Weights of a small GPT-style language model, trained from scratch on English Wikipedia.
Architecture: LayerNorm before each block, learned positions, no biases in attention or MLP.
Each number is 128 + 24 x the weight over its row's rms, rounded and kept within 0 to 255. Layers, rows and columns count from 0. Numbers have three digits each. The size before them is the row's rms in percent of the matrix's.

# down: layer 3 MLP down (transposed), 384x96, rms 0.524, rows 272-340, columns 0-95
# up: layer 3 MLP up, 384x96, rms 0.536, rows 273-341, columns 0-95
down272 110:127136116098128125170091157155115116107141159144116130104095143113103101115132117149090111142111115129107114112144175125148118102142160142114097122120127134115122160117184110069124104119153129082106133131123129090135129154172108120153126116155094118148105135165185169134118085155160174151
up273 110:136130133150161058117139114114124182140148137088116126125153087149110121103092135164101118129107164128136108108097116146117171154148158157150165111146128100104114142095123084127160107130126161125150124121142148134131151125156141088137177121138119106133186144120083127115116159117126127082
down273 120:152119128124145152115143120123109139105140141089118123161101156137139109128092107173070140144168143124145151134142125125176153180122118110166110126176137135162128157124127155130182110160151136096128122116118128119116139111142126098087157144089117115100140134138108105113093073092091084119
up274 100:128144121110139156098111088124079118143138126111116158110151172154123091122155181123190123101114142134105111106108124153129187116116112131141101115115132164132145122139126132155091128112155144117120152098107129118219127142171130108128142108082145119111123084135145135139140093142132148130
down274 094:099157118134130135095090139128137131141118115098138099118084144149128159093124101140148092095165071129169144134133160141117131112133107144138116157113100113111111104102150179153094192143156136104133144139106103147144147119138111162102124136130125147153126124144131086148091086184112166128
up275 108:128120143112164127148134132134122160092142149111118162136164111111116137109135140128123117112123152170127147125133090111135172133129086135115139102135165110164184145220144069117117133104138153128121138121100114133158115118177115128147128152117115106126106131096173111138082167134119103098
down275 107:154135089135154125151139178112104115110166140133116121125109155156081128141111131136148112108099141149171112146188138152133110090134130116080120080127115145098122135167136124142134114117102120108119114136135088144123086133172152161101105184137117119140123165097112125157096144114161145084
up276 111:119128114135136173129141124159123108159094112123151116118134128123112126096149110129150116130113104138166108106134140064109128101127134126122126167180119111112133133118126092104134105112127118131134072133118143134105127151150156122112056090192135150122122155133122106103129192091160170164
down276 112:153184102106129152165109120099105090126097139073137131123095148121130123095136082102133117108127121099135135140129137082073128146138119111137103141150147174080117158150158117112140151125148144123122142142105138136133149079126136205127096100139098139135151129137116104113146125144157151162
up277 096:147079090143132099149128118152138157138145166096182111096143130138094138089115122129162123175125140128147150150076124122142117118121132136142128124146146136089141151167136133113102128147135121095145109154129087111107158167131135142087122160105147139100084117136170153081100118159143097091
down277 086:106122150085136115153162127137152118152151109098119107170083142135137162158126160170110148087099134124130092153086132127086128104157140078182149139141139086118125131110117122120106098134083123150136174163167154117146128116116144141152097099121103156120169105130118146107132141126150126149
up278 098:099143119139135105145132142167126139087142156154139154115147103171140122137139151098159175099098126163095133130113117141139194139135117135119145139099106113168124132099129125143125082125169126152112131117101113096163148155160103126127131158115110120142139085109194081097140128089131122094
down278 102:169145134117118105147109122143131102174114167133124126117114191089174137065098157140159145159121116113140116105140138139179088122145164115094129142106091132134128108126088155137127104121133086130104119099147144131113160108127137132166144116115094086135145146154120117097167125111162133106
up279 097:129150145122153096133163106179176130116180153118126204121136125131136109137108114061157153125114110101135121097088168140134121120110129103135131113151084096135120106094141118139138145090145124123125104151144132151149127162140116107119125131138082149152126098093129094111096166127122117096
down279 096:082152112178143145101096140131145127085154110185136178144128135149142144105135122137125130104171105075161126118132143141141117140089086134117124074147102148118151131123136150101149100138140138119112105090127152132119169077134085172116128133156124113138155132114129128140073133154123119120
up280 105:112109138121134109134128133135125162154161075131140135161156169110116111134105114112132090099126164166149132081102112149148135131082122160115124134124137110132121115165154163086141146118110139081128143138155142136126174083135113123118072153149133081140183081105163102126116130113144139114
down280 131:121117139109115124134155168123124124096154072181137102145145085138117109135154110138112098135144104145129138068145138109144116146153105121160161144104105140149125162183164123143110152130100128104147138149113144137101124129122102095119147133166116138090139114103111095107179080078141140155
up281 110:120134087110130115164099093114148122117137120130124194146102109129139159083108125135151147129161148159156171140140093115121155115105135131148105131112165110114155109124149109111073106128090084118140100169127112090140087099145151140076113122145091151108133121145172130117120130104128110160
down281 104:132102138177103098158138150148119131097102137056119130139111134109112154153122142088181133162080162086155117130119116131154120096079114124120123136101080139143142136134132132163139127098146144110135116151121166144141160135108158139151114155158143126138151116085120162109097108154123085130
up282 117:127147115162134086131070122117109136141160144125156112143141143153130131138142129119118121095092123130154059106129131094072130139163151149094102121144113135118121097144126121131137166124162118110131105089111130152131148127159114074110124114138131092171140128087171150169128169087147096138
down282 123:117138146142132133138145182177170080126117149152126123106134147133106110114091128150154142134089109129125130079160103147142108153083159124147131123123112122193126119177110146182134128107143087127113122126130118139132113107133087101139176101138136130128101123137140101104086069144136115130
up283 097:128162179108114114114096134138159122140109139143133103161134126107132111112119144146173103108123113110127167094128126147155144145121173117118136134118173139110080138144157132128096137141085125117139080175129108141119142129137118095117150125095125178151088101112096075139174150154159083116
down283 096:113139128114129117154133128101186122122140145110150160092126159112122145100148166083132126152140077126157175165118105127136114115091151129088164171102103110123127091124078140143107128127150155139113175146170111130148115122104128130112108130140075153118156116132102139117156095161096151109
up284 094:103108099152156164116116098125148157162175114143128137099144129133127118127118117067103195137157113146174167140174126145121136100133101130117162144101072170140159123135123107104112073132153137139122108106109140137100142122161121147123110115187131145120115158109121128121120101113146123111
down284 089:119125121135120115155150131137128117111136133166100162134159141101115142123127102153123136156105127110137133096147146192111123111129105077153115127125143077166142131062153147138148103112087189098181137090151106144096088150143111102141120130132171123135131118139169114127132113118137088133
up285 098:098142100112108127151182133149124130125149104080143108129127093130130124119112088103156134144130130133139166135067129137133140182138117142106122138105095109132116142112159170121151103108131136097142119183095155090187134124117139122110136111158153099104137159098152151127114163138133191116
down285 093:121126131121119121146120132184103154157118137145117093090135134107165137150107114099127158093124132129115185112163068145194099127168136148116128155131140136145119150135109154151136121102074122157144159145094076150130128127113119136122102091077122114115141126113147168118134113108107156138
up286 104:150130141142138147144133119127142118127109121126128082128128142148117118156108129117117137119132117170127147105101154087126128134102162105165124148107160134146188127114115141160112078057088119135115087115156157096154127130118140113106112105120180127128093170131121148062152141110178146111
down286 097:123114075117133107134134144153124117166083147121124123096118191130119148165174125123145118062134125161117102099140152136105115101134135138105135090130145129142101089117154146127182101127110112110094151130130098142125163190125122121150151137170102129161115092103158137103115121129147136147
up287 099:091120119144107130159135149169138112149117100151090113142145117096146124132120112148139129119190150107157102134145080119154122119097155150130117159143130109130113183141106113059167084130128160122100176152107100123107096108142104113129139157135135149123111131117106118117122149139195140108
down287 092:146158106143154138114125086094115138130141146137114104134157114135103134139147126139116143093132186149142098090106122126169071125132121128156119141092139155097125123147120117133159150150096081135153160070146179145146131090157095144131105144098111155134102139145090153121111085124147108161
up288 100:119200110094152140081140127105142119118131138094073134131099135142126148109104115127122157086170138169141124139135118114114109128178116117122143156126157109143176136118173100150180140127132132121170153159119129114199115099155152113145132118122130134133122126109079108122107138113105136133
down288 089:150118123142161145167157121128103114089090145084152111146185117151119104111135116145134129153090173122137131146128123129153113174134147135085128146154109135140144126156134160136123088117089138116101109121120123156162096148105111153155067105114093125118137099118144180140139103134072132142
up289 084:160121121121127146167125167160150139131138108147085148164170145156182077117101127122170126129109117140100163162101108111132147113145071118126130089165146156148158125139125102101117159120070121092112104109114104141100132114127128124155103134119118118110151098154154113135161086129133127148
down289 079:130128143126139144144154114083096064181131119096142113135109127117127196108153147099104108162107144136078114100136147120116174141129142156106093101116147117126124126121087176137154133134084126202123136140164135122109095115145126113106115159122117127137154117143118147142125106153141148117
up290 097:137133113152131151164096098094139133138153130147108096114141121105082120162137131116136128106094150134138117097151093137138077107149121135142116123139114131153157099088122132145121109124154104081165132134136155130114106195129114124145184128094148133132127144099195129127161119171170123090
down290 089:148102102098158144153134166141092155099147121144153149122131110142134111165122088143096153167142142152098129133119179098100146165142141102134102126119157101092099130120117110114112106146164112161142097155113132127161144087141153087114152118094146081086103096164109145126097143153125133138
up291 111:106165114122132142139149152138159103113122122108144119117150117091123142159111163112117110154173142151149175132098108159153154076070110124128134134106097135153141090130148158141138137102134161129078139145118109144156123150166143140172142103161126155099123144129141112109092123087130098072
down291 128:125093136077144139091127106102128128164097142113152168109115112125170118114125142121115117122138127139138113148106131071134166125107119128109189120130121140156153117138105120126127124131142073095148107091151133087136126152147111144124099165162150117162172115137131156180119184115138081122
up292 107:158187132138114172146069140167110152128127136121148156101084123129122125088115121128106148071117143092142126106148143099086143137136106144109130103106158104135122160141122143110118126149148158134142178101150164084108134118142160119123104137129112141116141100125145162123146078131178101139
down292 123:077143161119081112149102088115074121129148118122161203088128138113118113121142155145129132113132112099092106191133158124104102161167134136118115134154124141134142159098118113145144104096135156136136094143125121110097109161145114140114102128128139143116124153176137145089123116137171151124
up293 086:123130147116134123147115144158131111124133095089152149154104156081112125129140138145093128151123184140166132155144163181136116142126124119126143134104105161122132109128154093106124160121157091132170124122125111074139097089132121139157087170100163100156117139137160135083134092093158135100
down293 086:096111114152102104149171107155097087135156113156094081125191119105169115135111147149105078126153157097160105122136101104112131139125100149114130118134145149118152107171117154159159142186123144130150156139120106080112119112113137092130126119144103172111132125157113128147103122134143142123
up294 101:136127136143144084124142114136163120112164119135113148104154154115150117126152110092172074150144120112145170100122163117100122133119119124183138135117135125114138134131113126118136139104133143092132163115122117061188143107123080098147110132157138120125119144095164174062114116106143106146
down294 089:121097151098079137122081153117157116153092134113097062128150122110078129113173150167135169136130145101074104127163130134122133152111162152118070107123125102175120131111150172116123133137099117163141143139151133166129115137155136128113128121099149145143128125140120149160149104135120103135
up295 102:148117112066084156120134101084109123122167179107146130115129127129119128104101138131119168109125136145098119096179155084103118139164131127119120117143117128153131093162154114148110124158142142088154113097153154118127119134139109081078163117092111129146146104120114147174101144137135122083
down295 107:105126142092111151149138109155104118123098162112090101121173150119137117114169111139140153125123110085108065141142129170113117135119156175136145112139093104150127144142113126189137091107136150139093132109153096089113124109100125134125127135161161118083141090155152174127166109126135143129
up296 097:110131110094116112137119108122140138158112116158185123188125104104147102159107130100135172117122171146159111123117112101140124136153171137074110141101097090131111141098152134156107164110125142114104094148132101093134147133141113088143171094102124120098165168143130140168156126113132118121
down296 096:144140124177146136135136117142123099136162098161144105140169166136117158118117129105097116141091071103141146113114156115122135142126113123083135105142119075148139131118131135169171140120132127134180169146127128125107092171112126084141151085127120144148096089123122104134130112093172137083
up297 102:155132152111143126130103145143141112156122122117108114157099112089092093127131153167135148149128128138161090079141113165064143138147172142092150122167095116107126123099154122122124124116128113079178157097139099097170150094129156097109130140102151106117123139107107148109129144129095157104
down297 105:116120130153121078115141133124113131081104113127116160103132139146112159158093194105173127143157124085112140162116126125143133136158154101109134146140131076114154186111088166107119156125113118116117106100140127150126098169140107155103119155134082118146096084148127142128144158126124108147
up298 088:142158151142153122110106111104110161100128119126130136127110142136148104135128125095126128148129127086190127116096123091135103139074168132127127136158117154127133125135092121135137148158123177161129150195109119083153099133124163109085097149103124183141141117116138124086115085137128170113
down298 082:090147126121097131126169114160148133108138102152114115153155091104143127145112113118125168140134095134130168103178119153106138133150119128093119153160155140123112148146131116136133118114038150094121107089136098154154113105111108097168133105127123118109123139167116123167133102115124115193
up299 093:113120122083143142143111134154159117145146085138120109137117143118127081153112157132091119122169162111112116103133141122102130123101131121148183111122172100159168113142111116169106144134097119083099154144176122131110120145125147143139173142104107126111129123148137040119125117110129087149
down299 093:118171144126122115164119089106148143075111149112129083108104113151154117105168120113142098125133110171100150148127094138116119138134144105096110130152055118163134121141168136106148121114133159126145117110157099154124104178154171116113089146141140128169133131099134137125128159142114092167
up300 107:102140129108156157136106089151135163091121142169152175112141147126128126108145150107112101139121138133123180109113160133150157082137120096141109127099124146167116140163109151141187131057128120115143150129114124093150124155130129130133125087119127069108131123142128083144136099119134117079
down300 115:120126139132136158103154102133161105133123113153138153084151146158134075168124185128075127121101091115149122143159111115157127158129118103092098092114112110125107140148117134095129128126172117154141135123139095149140147118122154144112154117103173159128094133129111084148095094132156186113
up301 093:140131123093111129175099150142102154097123175172141166144165113105137139126113148133136116085106119162124057142079091104145131125130122120116145119106131151134156141166099122131134123139125175101110110098126090110155106137127158140124112156110122163111126115138156149070139140132075126142
down301 094:106131126163140122132138078149092110141096100113145136150119143122148128113168137157118132143125135086109135146131141146145150121128089067127123154097124133090156155100103137136094154142077126141157142118115135112096134191101149116152164107115129131172109117135099129144099159151155172077
up302 104:134110124142112092110110149125117129107156158109136145111106121152133143162138122179134134122101113123139113142114119136136099118147183148142168119122142165130099096102142088116151145113155148123056093121128123130151125133171140114105116175102136128149116176098125085096137115149184125072
down302 099:168160104157152161138086151140115101111114170124122104114118097142089129127121113127131120128108124215110090119138144112132092159125082135135143152142133134124128162102142107116142126144142157143067153124099148117105134105120145135135093054153151125142161156123113122127125119089150124132
up303 109:101122147089101161131149103170150157087146095115122073128133117157135118113118111146111146169130134131110132126112133162159144178109108130087114131174108185162149143141125125115097097127129128116148120136114139155148121136160147086116108099126104117149179138116163073104113131148089135126
down303 110:127128185130101077080099142132111155082131154201166088123113148132115131142151111138187141147099125120122162134130147098126152117119130175103148126129100105121134137098138107101140115097135123097140140104136134124091101148157180137128123122104132130130109121138113181103143144092132122129
up304 098:080153126146113134121122104180152130157148127114137148129121150090108132131123157146128174114158129112182184132124106160167105144133124168116156134089089104159123138109150124103120149136144119128125126177106132123167134125104149090106094157082123109128142160121087132130134157159079125131
down304 092:090151128128102127133129139203145107116146167121079109095162115140116142139120160076153123133102167147146151125120139132155124132121126107056133107153129100148078138161100133162145087149162111103136094107124099142123122117123136127137139142132085117093144152115145140110149110141160157144
up305 084:126137091114134128121111121157132134154172150137145137122110088168128098104122105096106112103140145115107123118071154155103096149134119125129130148109141148141125101131163084139099131083081107117135085149097084168114132171164094133123100108135105175134156124139129139163167151155139097118
down305 088:167083177142156112106154148120094126110129142155165152106130126126134130118169116141121129139121119130097141129098122105107115148121086184094147123129100124059136128140118133126116100142110130191145137103133142095112115180108140162139124118101142099139145145151113074103101149117115160164
up306 096:091114126127096141160111135142137165135114129137117129129164122121090163101095160114148122139126131125130146160092122110148148160174114193128139121134154134119124175095097103119103144162100121108130114112088104118151105073143125112116090170138162151143135107122154186124148110114087157141
down306 090:128168111114104162150119146110122119098133133124102110128100091157139099108117136067148102136146105084120130138138118089128156173142111125130097089179106118158137134154127169167144141095142133158147151127115139113114136175075098124180155145131121146104114125129109143172136134155123123084
up307 096:158139148130160157122131111128151122131157134157173163145116159140074103096124135119105112120133125167129121189132142140147078144153103136105143089085105151102129111126140120142134147117123136131080085116134095135121120176134127133071146145103172110094115147092118092144114112129150134087
down307 105:131124101132141092138112131119121050116129134121144129143112118152109122136136133149119109107183104146131135140185143103132094162140143117127149133122150127143127143144103128123153105169094148107099133111111137140095107143181140107143080076103180199118126098130102138131113112162142132102
up308 100:164128123157129150114121121125140134120130116135125103102140110099114128161120121121166149139099168124144136125111072160152113084071149115107126115136147125153140112107168115146120124123096173121096155145100126112160073143150121151134167135112127140124137139130159169150211150137077131112
down308 097:163143119117149109109141159105119147188103173141118114143137116125131116146161110157119160079147117103138134122170146098151132153161159102122103118183107111088101094125135092127135136127171166143121124115128144145173109085135071136092097151100129127124131105102133127131110121127144082133
up309 103:141104146126109131111139162141140170083111100130114131164133111115134110136129120090094115142135155121096120075157150138148092131150182126153109134164152122137117143158085142100091111150107132098127159121101142130101129120150095136141134100082103138083153084112139111102188140101096136121
down309 104:132144112138075092117101162101121133127143103116151077136135102152080124112092121123149142088137111083155111131119129131153120144144136138126135132199158147129130103133126101084162100174137130152135127180115135140142115080158111147103124101159124135141127149117154117148140147181126156093
up310 106:134174102067102142109123160116137159111161129097106126112153137124139095153133140104179122138127117162079096130082127133091095152176079115137123122104096154116168120125137100147128144091146149115118134115117103136140177114142130127122157159149139125122128100115169150150151151126149092152
down310 115:107139162120156127116105106047150150106092124100111130175133138119132130139104157142068107102134156106114154136139111116129154119077112143120084148126130119135145147153106156139144149115110135127132153145065152082123101163107146131141157095144153113168147165138106126149115123108132152130
up311 091:160136098175136110111052140113135152113122098113139123192174119135102102139100123151147133135119121118106099126119160168148107130154161155158128139151168131107134149128137116119171105138123134114107089134136131160184117125124160131139114153115114144094097179120130115104119134075121104130
down311 088:111165146139107168164142153116109138161118125131140167111095120173130160139135154137118134106138137095101101170095127148157110106147095073108107089130079123100093112145108130116109129104154122124124154168078154125117156162095117136149158142130108100113142136105123160122123122171151164108
up312 096:137155099159152108154112104111135124134112142112132144091150085117105158139129115159112110138077125144136103116104138134104121077135109123191083177192108147124157101102120123133136139113138151094103133138134133141078125157144149135128131137109093136121136083149188132129132124146127084152
down312 102:152127122140154123159137148166132118108124130136096149132170095123089143139092096130094130157093133113137115102128130113119156154164138123116132112187142174135163147112080130155121134119117158151163137106141134119118110128147171104113091139112143170137135123110135077098138161057097098122
up313 099:179133161122136139137131152116135108138131130089104087146109111121179113134100130107133140120122155120119123106141161117071118100170115077137154156165099170118115117133114122123129113162156166145107178131110159118148120142138118138120081141081110140100138107151124164139124067119130151160
down313 097:133111105144136110124156152141132119118142124190130166102149174155151115086138089147184121126145109153151107109113134159159144125120093122125111080076111131077135107111121152098150104145092165123154122104149086128097136114096125111129167127111109125120115096140126148123174150128143157145
up314 103:135125102122136121113158166154141136138122126106114107136149151170154124134135115110168121065116111129138152132106131119136144150184155140127135172144091139153092129114169151110155151125094112136106125160139091129153179105122135106094099072129062137135107105135106109153173113138148115133
down314 106:138140116158171137131170168129133134123143106129109143165076147153156157116067140099140103119147131141171101131106101136127117102074102105136135178128135177107102130144118110129142134101055141101138138133156138114145151120164122082087125129142131154109126117122151148133137140093129113150
up315 110:093096087101115111157147130133161121138121095156137130109181158144134083131133153127180176119124129133106101121100120135118118110133125119181123172095141147105147174104122160087143161121123097120105076120109159149145111095131121139134147105118156087148117149154120142130111147097133115091
down315 117:123111104129148104104133145084136119075103130118100146176154146120135110116159138155128132146098167114098134135100092167125094131159176144140186104110166101130150096147115124108106124107131093096128153148132127129146144143098158090101131159171097111117135124130136135115168114120126184107
up316 089:136114077124157101189132114119173115160109139106107129117165097121089107161083071135089139136173149127153107113146171129109134091101132110116148141092117143152161151121131146094144138156104139143139126123129109185148142104102099137154113128125104133128152119158133108166106112119135108132
down316 098:109103128112101101138109116127135135132085175097109150122115146091146131118115104116124133152133137153128137148122165165116087121113156169133139093067105124117107168123095150122143091112153116167141161142147133096159143104093145155155117184115147118146134090160160097130152137143147139077
up317 101:136158118070149150135076131131113140156189109120120145120120160145136135162105117155139169129139095127120114140139108149113121130172112089095098141139124171136150127135112087093151120130147143119193125145086082131141139095161124101107125131167093150158124131144168114098126117134136125104
down317 102:144151164109107126160134108150092112087129130153094132139141104143153110148153125153147161162085109145115130093117070188143101161165140109135113159154099142145150129134158128168120108088133128117131100080115143150147137120150100082131121073130131107111094128153106118138143118154120112149
up318 100:144158132138144105091136149140138123144156119118134087127154097155133116157110145140109135106146183133152161122136183109121063109114133116149119098130183113115108154122134128057158116136071154122099122101124137165140122125161157127117134111117125100119146125106106146112093162136126137079
down318 101:094141132134120134107115128105147117178123130110105091155144098172149116118117116116103141097136106114185128130175160110139117140122116118109154124131119160099056127187112146114150112122134112141118154108135078127117123105136108114135146098144148143159160143118107159182079175129141146119
up319 117:178149119113107125107124150141123107153163158137200108174159155087133125087124117136115146146097121146166136145113063159140122119146166119141155117144133137161123135115132102139108167113137105152104164091125119121080095119123159133087103127124108120152120149127152153123105095132127107102
down319 106:075100135143152088106158118104143143193129078102169151151103117154115113088160130130131084091137142123133110161138125114117122062145092159131131117107140138085142124120178164119134123160156118125165124124119114112134136124140121156108153130102143127112132150096132121178132149145139155136
up320 100:126109129142074160152146130169161141128119083118177159125144121109127126111124117148116102120093112155112156127139120143125106113156118145119184141136155117113153110127156118135088144112152137139095110142136159103124088109135175155146175139129089111111135092155111115157144118168118081068
down320 104:078146126147132136114116141102145129120106105138130122162108151134134110158142186110098080175141144145091114137135133142097131174095133130121157128165125132112103084150130152107150108113161144083115139124110109131113164102112129097160117113120116077151078168129127099143156124167137165153
up321 095:164104111129145105125112143145114130163132135093122133099143118177090135154113108152127091096141124109144072097069130154115135140101097081119116146110148161137124111148182161123086144137111098146116151166161127167079120117121080138148118109140113126131139133154161106143157138134145143121
down321 096:131134090113171109125175139107106111135140145142131159106154116134117107098169151116163089089143151154085129126155077094178133155144166134130159113102157108143134142114108173141100102104125133184113125145122070127120145132082089109129101143122106140105151126133136129152135107128132146144
up322 082:141093124120123145115147134159140151112140136132144116167184136125125166131130162112152143157130126157146102115143151128121116123138143096101169164116144133126119108127113083147159136068072139153095106132098120146174107158137150114142172106136126075161116123101134122086158076115153143136
down322 086:129136131120139129115146151126082083180122136105107132149057128142136122107116099142134114178111101115117167175087134102117110143126090128161098103157131122148151154129149142102116087174142098140150145141137140114117160106142169110132108150102115115140145136094120114151087148126108160169
up323 094:108120077107108154119137151124132158120119128131145121137154158136083128178094142140126117141159145146119110139120098139133133160120108125105157137139143180083140124105123094113105070145150105109146143114102119160132192125112144128150146103118133194115146133136143111132176133142169093086
down323 103:134156105134177103111130086120108115119148130131105133128124125182132170119139137097144126132087100107105170103125128112117122115120139120138084117185166149102140094122126147127152203127121142119118100121156169089127130157135143152083097099185125102139117102110113139144159145115113126146
up324 099:139112091101195126136119107125133108107096120092139099108135112131117132149143150151123136130103158141165144123118085127176149155120114164146139158139140121120080137158127181078154135133129190116100134139154093140103108147130115122149115152102095165130112080143137152097116093151140132121
down324 104:190129128143128139121104136105123132116103174113135114160131092132113106122189155178116127134100123101116130141094135112154115174119145132099149141109161094134141114161120127098135084144082173112128101189146115159126106144119134129117133162154113166129140105127110141114087134118093092142
up325 094:183097111152138162139169158130145132111143144112082145110139121146120134116088140137102096098099146132119090150134142104144101106111136104145102149167096121120091096115160149104137133087122119110147096108156135177150085146112131133098097133123111154140161143114151186153128113125168099147
down325 113:159146100131131112126110126180141076179086117175114116120124119134112178133122148143140159140122123082108119102165118155184118121132138148086136134071113146122131117133109122159122105105133132124131090116152132152072123110152128125109162116131161106111164111134121118180141132154093110115
up326 102:155170134147144141090093187114137119103105141087086128171134112090103102127124161168165160129139158095112173137092124119098115112125135100128143127141085112133130130078102136162103139116137140106122127155143152145117125139151134123155111138137144142094113154142120150150153170069109152124
down326 095:137121141122129133145153112099101130167124149160132080142103129149066141113115149094167147126127179156123128134057098128119131174198162094131148097125104111095141126130117153124089124128093105118150143127145086082162157125119154146121140124108130139126114148126130143097134122156132120127
up327 086:085084125129122160108130132144123124157103088103140133118103150097117142130141144152133113132111159110177164121110115089162093104129152109134172091172128143100142140114105166120149147179082148125146150163104114098165108118106116151097150105116127148170139123102116099145118153141099146095
down327 089:172181125120163125090134146128136144149126152166154151109116124162156139131080129123102126137135114173090116108118114125117144134163152136137069120134116114140118112100124132107101126101149099120071099081150107149107157140141138131188122134100118115112173134137099138111148121120126081171
up328 096:118174097149179135092108088121131117163096133087110147122136117110125131092134131118139165174141131129115134101110090185138133082126081124145175154158140160126125151131115135125095148107153154164170177122126132136152140120103116108127113154098113131103151154111132163119143133129108091153
down328 089:131137137091095112097133172168102117117151160165089089134113103131151109150092128122139104133113096136159121140091147127086113123127122104127141137154096132120133114123127111090115126091192099100145156119159098155114134116139103135167122129152164092116137153156177138091163113115138144168
up329 091:169134121142117074164163158117151138153120137165137109132114110127101119115143103107145155107108128123183107111108105082096135146162138131159156145106130093128086069150124133106143138143127076152119114127148103126129136127182123132159123102157132125128154140113121151098136120102130059104
down329 094:116135112137166119119120087111154088132137102106110116135106131089147142176102154117101100148149145112136150139136141153137156165095104166127115104143107117107110114147135146096151155139128125118079145116092192100117104153099159168114129112144131113115126136156119107151100179140137182083
up330 096:108123149135163113077171136148155174112127156137142122119142081142153120104158101130162113122112118133134155116110092129143138146173097152172121139122119138135134153101149143128164114140126171098114144109109097071077132090151147115150110159083154096119105163089135126120127121096108130132
down330 088:140124073129135169134127196156121099120138156147162131111123138150106122127118172163167105103122154124138126139113135135134131152169161099117103100098114105119141075114137134133106105094142099115121117156143132136106106118101117123146119141174132087170109067129168121144119097112116141172
up331 095:181122138115150150152109103138183165087128158139120131142109123109109104117141087126163132162119151140093174128167122143121112095141123164121120144109133131140152117136115126131148101127189108129093120147089158092072125115092134122121144122157172146112132074156114116150144115144158142118
down331 091:156072131136138084168141114156124104150146160128149118118118082181151111143131120110124131081113123125098179156124108086135107124159115150095149100113142144121140155104091125134130126109157100114118120098142176099111115157084140151154120149140155107128107090161125133146150088148115134156
up332 104:144129145112136084162114160111123153149118169110176157150123102089138133120093116166136141149118166096121110123105081119122153152125131153120142130127130167109111097147165086137122069116110167163114117130142178176147152128167131114113115138149127122137115114093110129103139107114089086125
down332 105:133131116089133140130105159157112108167114148133090126093129133164134111128123114135159125150150139152105144148134095137186084090114106139105103144140117113129098149134116158099116122138127164112137127104122129079129088148164129111116115094079117110161158071179159138160152164124094142137
up333 115:142106139114094156084088090107129141136121151117129145146166104099102103143097128148076140104171128131170075099145115131124138120152119132124101164120189150107141125132149133099144113136134154163156149133124173108153102126139115106141112109140133129127153148131140112153129146157070070141
down333 111:105164121131157146129113098101137133158111152144145136149156156110111143098115145136115129080164108127189168140156148139103091096139118099143117160070170117118129121118081160168105102145104135091133138138131137115104135099114154148155092117121076128146156126163130108138098119098120155127
up334 114:139108102091124143159117139186120122134152174135178174111115138137121113086135127140146159149109139118142112110150103125132159064135122134107113139126138139183146077113142106152102144115121136153113153078157133122117125078134135134133135127138131135102136118155148096155125136071087093157
down334 116:095139119107142160146090119127132166162124128141123137125129115150136176123155142105142123083138134130130194129108077101157106134109117120108169107135173143126106121130108085142101138094114109128132174150108152148158140055121107138090140157127130110102115129152118163151093117091123145143
up335 084:108125130135123115145087103168128140085122135127132112114110094172157149133150154120141104112163121131134140121144133146119148116175073150087137128139148120123146118142128146172149128118130127190094148127104134112111078094079100060172144106152115139139135136113172150143151103137152142127
down335 079:178110139118112101128160160085147102128158120150124118130146161143075137113098115123151187128105107131143111150069154165129112125140160108161166115123147141120116127095163093088096154119112127098110146121164088115140155152145118156101137115079137094117141136156124107098122137121146126132
up336 099:134123154126073124138136159171153118131185165115143189128148114115116147120102153163154130112138134132121098108092122145131169140160086087122133143146136117152090113108123093147114146144137137115099148113096132143131131132113083170144121105139142133081131091125098068136136113108100113156
down336 109:127128112117093151116088207120097107127110148078126088126126142129114113142146116110107147140115124105113165140153143124122145105165165116133141129099126120106091125168131121152139156077120132172178102144137136139139148110169081135120088136122169147102109146144127142087138112154146152099
up337 093:131149115128118120133085128119145140114138102109166188115144120122129126152088151107141101136127135127133154154146080111072102156150124110111155135144175136138153121161088075123143150144111163186119137147145139156124124138106144162128149116119091111081152157128107099127166121118097170148
down337 090:164110146120155136131145115097112127115136127162111105171162141099182130123173113112116152130136082122102103083116137138181153114141142140112095118103113135143087113120149164109131080123095112128157171143095127122109150133140159112162129105095194145130122087138123111140138161127109150127
up338 089:141093139124111137079123136153112129073122138135156133120119107127112148126095071158128159126182134131147152127128126132120150103103105177097143165165143167119135149169143125129155104175131135089101131160173129109122117129125129151124133166086163116086128128070119099114124118138118130154
down338 078:141071113174124107134114093141145103151142127118095104125113116139120158093140172129149183118107091141110148173127120149106096130126137141118111112152104105099141106154151147137131108146136151165152168114144133094119126152086104141137113078141172108111171144143111147161087119123148169140
up339 102:136159115079154145087176073153113128148144137117132141107137123103150178094088116077132115129138146146118127087122125096116106187085126152106145162121122109131137136143126124130120110171103166155083116152116116121122088104134160109110133166102140144115157122144116150171127143134137122140
down339 104:137128127156119102142129086108107101140100085141113095130091113156134152146167115149175178130074109160137110096158131112141125114132130148167162105152120142188156132096096104134140091103118120186107118103133161137143105123127165123135097108168130118100113123136119124117140098138104124149
up340 092:085094121145161123090129074112173145109099135150144107113119116140115097118127128140166152112110152133116133152107114110164126161159131143132106098142115123140145101162138115158140087163156111141096094125093157084120135124119140162102125120169143194134145133123150172100146096097154123121
down340 087:161141164164154088125129152170134115145184089148152111115135092116132107166114102157089132097135132164119113106154153134116165114083118123064110131135134097102139124099141108120132141131151153147135148137155120111118123166166159138108119112093119100089103126094137078143116128153106135127
up341 116:128127102069134147121109114147121118125151143130183130172158161120139112132135131126100129132084124156155112118120139081126147148164119143139163171097110159143150140155176094102149132141159100137095127119181105108186123115164132089129107136101120122122138120129129148120070110096119118129